Weights of a small GPT-style language model, trained from scratch on English Wikipedia.
Architecture: RMSNorm before each block, rotary positions, no biases in attention or MLP.
Each number is 500 + 50 x the weight over its row's rms, rounded and kept within 0 to 999. Layers, rows and columns count from 0. Numbers have three digits each. The size before them is the row's rms in percent of the matrix's.

# layer 3 attention query, 256x256, rms 0.0283, rows 100-121, columns 192-255
114:560415601525546552509523588471563497494470382530431431557514522462443498562572473434523529539455499519542484307492462560517501493496461493603528413535414591451477454419532491479464461470535407
103:448513522502471455540477548541474565542438514406517451487482527454461561530514432560494494509566637497477468417492563445508507470508407422494572519521499529480501510528572447506454491469516437
103:478504506549510415481534553452494507557489504543547537567547469510464512555466515527434550582469470440593516586538437554379493443431561472511486435506460462456551439560453519498427468530466436
118:501528431459530574560549596459460551515490532405489506476493496515446588522505413478491577478565479566489440509462582536532400457509430491460455538582429474530559543470513436525594511489435514
099:461476508543521497525545424504417483533514478519588546533536614498532522459418571548493366500495520530441538558541421597453526476523517514399468473473434527538483557571442454456494520521435432
113:509491548504522483415546512540441494449428504470386498522569422478483517495553415480561520568496472555483537458467481411481498522541552579575562468437435441445471432488475537480482392568513471
108:524437442489503538426436393543466452583477501405532580503507539423555445484479524549486524537514529508541507531454562414500474555481514485466509485477488542446442447517537502572512554445543468
108:506443461569454418529392536521463504479557552417523496572499549502520495530460402476483532480506352470541557575509455525563512535503462524533520531477421640529511466505489528496499559483493582
109:574520491482505473574463510518459593462484529575484515495581526521567548554527476508470618540475405563542649471567482516449509387464481484485601416577442579514496547461555549563411442417517525
104:500547554504536437455540445537509490440505475517543558559538492501438536535555460425497507537453470481572495503456449499412623554477553540549457522490536435463523507538544545429458453552525467
110:453513609416504469589559449510388517498573486450511564474424465534552538593574576417486465545481578528427520492487597563429565441472380450485472470556518475480455498524531529537469548532454488
102:578584520529524536521552517460478502445521547524388535503529475569496481535616501458512480483499484460507436426503381515495498449429602513523473571569427507571550460468410539532506447478512557
108:475470426464483532466479499545516500444441589493415474493485530502477503461515502528541399426552494578435488534483603579526457463504501535481563486491477485487393544499573503542579400389530506
114:468539475504520552587481435570498490505503522513469520489422507413602421479451486456571532504468521534464506516464550556508554552507530469482585553467541372498496474469494509509426497453628414
119:549602476637583481436501454553473500533474506494549532468565477440455462484493586470487522638517484526453461448477500459495498453505508439623538538523491558450468500456467523478485523479512432
098:538462506556497421465472542489542501412539471534536482539507486522549498528534530498467510476518472495568552496508514508478454509460572453590412457435523574519473479517524508478502592505566433
105:500549578496489474510602575523534539488507478467478449525536440509457486497526536540470509410541438482483434525493500436495477488480520510521518455473524510503548437545521565571406537571440443
115:411455440603500410487453535491411522487496453401561502516461602510519409470556531485436502562433585497538623532485512535585510556464380453519414600445431599478453399557468483485519502457497452
109:521510417532490489487442442409482438508462486466467524466531584487423523480406611580478469472587500536545368513583488511559456408561549534500579539465511567495559560473566488545533503542533446
118:529491497565477543457517488513484566499589454539397515509575448422509518468593383441482537496493488463508520542505406522442518452530510495497536419538409466511497553485489500504458484441469524
107:473519464397452516532390477508574446571458492502389448562487542527479517463531406447503469390582481494495475495565466590610529504515552452377490498521614531482458554537592503490547466444399559
113:448475574522440478474420526452579505498541520527589510497503439453626519454447376497514378502448573479514502491505508496506560440536549427588486568472541381469432488527449501591552548542607589
# layer 3 attention key, 256x256, rms 0.0273, rows 100-120, columns 192-255
100:494526372518517462568540566506463465426489582497613553479488567516515475523480504502493531534497558490553461564471445486496488459565493486521487494575497450446417581487481500543388446451486479
098:498542489442563623473521494454448487517559460472482601383520474476418614567397580469414395499514461446541490577484425458562522489516511541557529478462500404551498481543539555466496597461545534
090:440511523500518549578464446390420468482515500420496528544465471517515487385451498548542494459512554554461419521501523455538504451517541592510508594453476545525501538512405382498544496478526519
084:537503534561444610512496493466432518404448487518514523446544536474459555604519485469393475489574495436423469445488408448436528552437512466505470470463526483499519490456506607446534536531541419
106:588555453541484425443470491594463518522517531534482510465551470529529459589564505442453497552549503465563511428490513485506494527536410414539489545419502527533499450538463563492566515531513494
113:445552605524461493561542457420489570503474499504520466518481538583511489496586532592487490433439543539522526469479418549563453546540482556467521487583470478492523523487528415509491517491567505
111:480516430500395422448532474431457589533539485441573525490505489546419456474426504503499573457546458502484533532518443507531524495544451442429481578533606487494396462523505506453462462492560474
093:470525553534504550526564512493563426537502501438541498537458530451552528362452545590522461492532530597503493546534616547501477475513504535443528583514517478517499545396549329505510432510542475
116:511497419637470380534481582401577488471401549492501514420488498538407515444505499457531549426469477386523551528453520436512526426628450539436434538537404630480572443543405480470461459450505423
082:427521556420468568574461544415531507483486508503438475521457454498495465435498494580592579443484484535434482476483522541492450437550441588511580523535464484479526500491536329599436552514502436
092:461474573523530512511525523488501422504441482407536510549410400456516540451417516505605560511541422482494500520440485472567514412508543626463509579427451509493485525552479296538494495444494477
088:544503621487478629547488535550552515512486542481499416549448579499541433445457433510443522618516497568461486567522542476562483509444474520486445592451475552479554572481550378480512559516423504
105:407593439540531391403559447503494506549489455529545534588515546463457428514583525415439594476424487398554510516560393446466532572486473485576463476522487474500501479521490537426549480545474584
112:507469575549614448378524552481581425569424483487558420558468499542546527473492497482458495448456495407513494492424537487456499462525480545583546423543457504486387595518510447544419488460507547
112:442392556371558480603594538521576546534532507474564474522490418460492526424562436577578505490493449459499552497560574557410557516497407532423588499553483418452476551474596399522473575427452519
085:504530497467471511523526495501495473527497439485515514558431475505501473437496459488562528491521536595501515504458495475548456492517494561510519476485570499462553506517521387572445489448520501
104:434504504402568579464470468470512542465476538513521449471472467581459440457492490517503489450418571530557474477535558460550483462535458511491499476459438479546495496486465409573501588534568521
109:617550428519517474486502532527492471408536502502501546443435472473559514517418522421499484543559421497477452484435553405362502407437434527563485503423538529484486431454536588482534468518625429
097:470530526478522452488477509526548482443534569546488514475490539550420469612507402432505474529485496438510503479491441542466447601475456417489551492542554491555488456432518593471527562492451480
107:495559471601566518557547534445599468506429566564527477476495538448546408477474455520480481545501451579405515479508525519499492467558522550562494577499496484495513553382536462559354499471500534
113:444481441594468490466552545503510482461554528480586548523514509518493551610511544430488444524496448562446513590527560549451505560486557481564393501464578505530537413408549511533449468501464500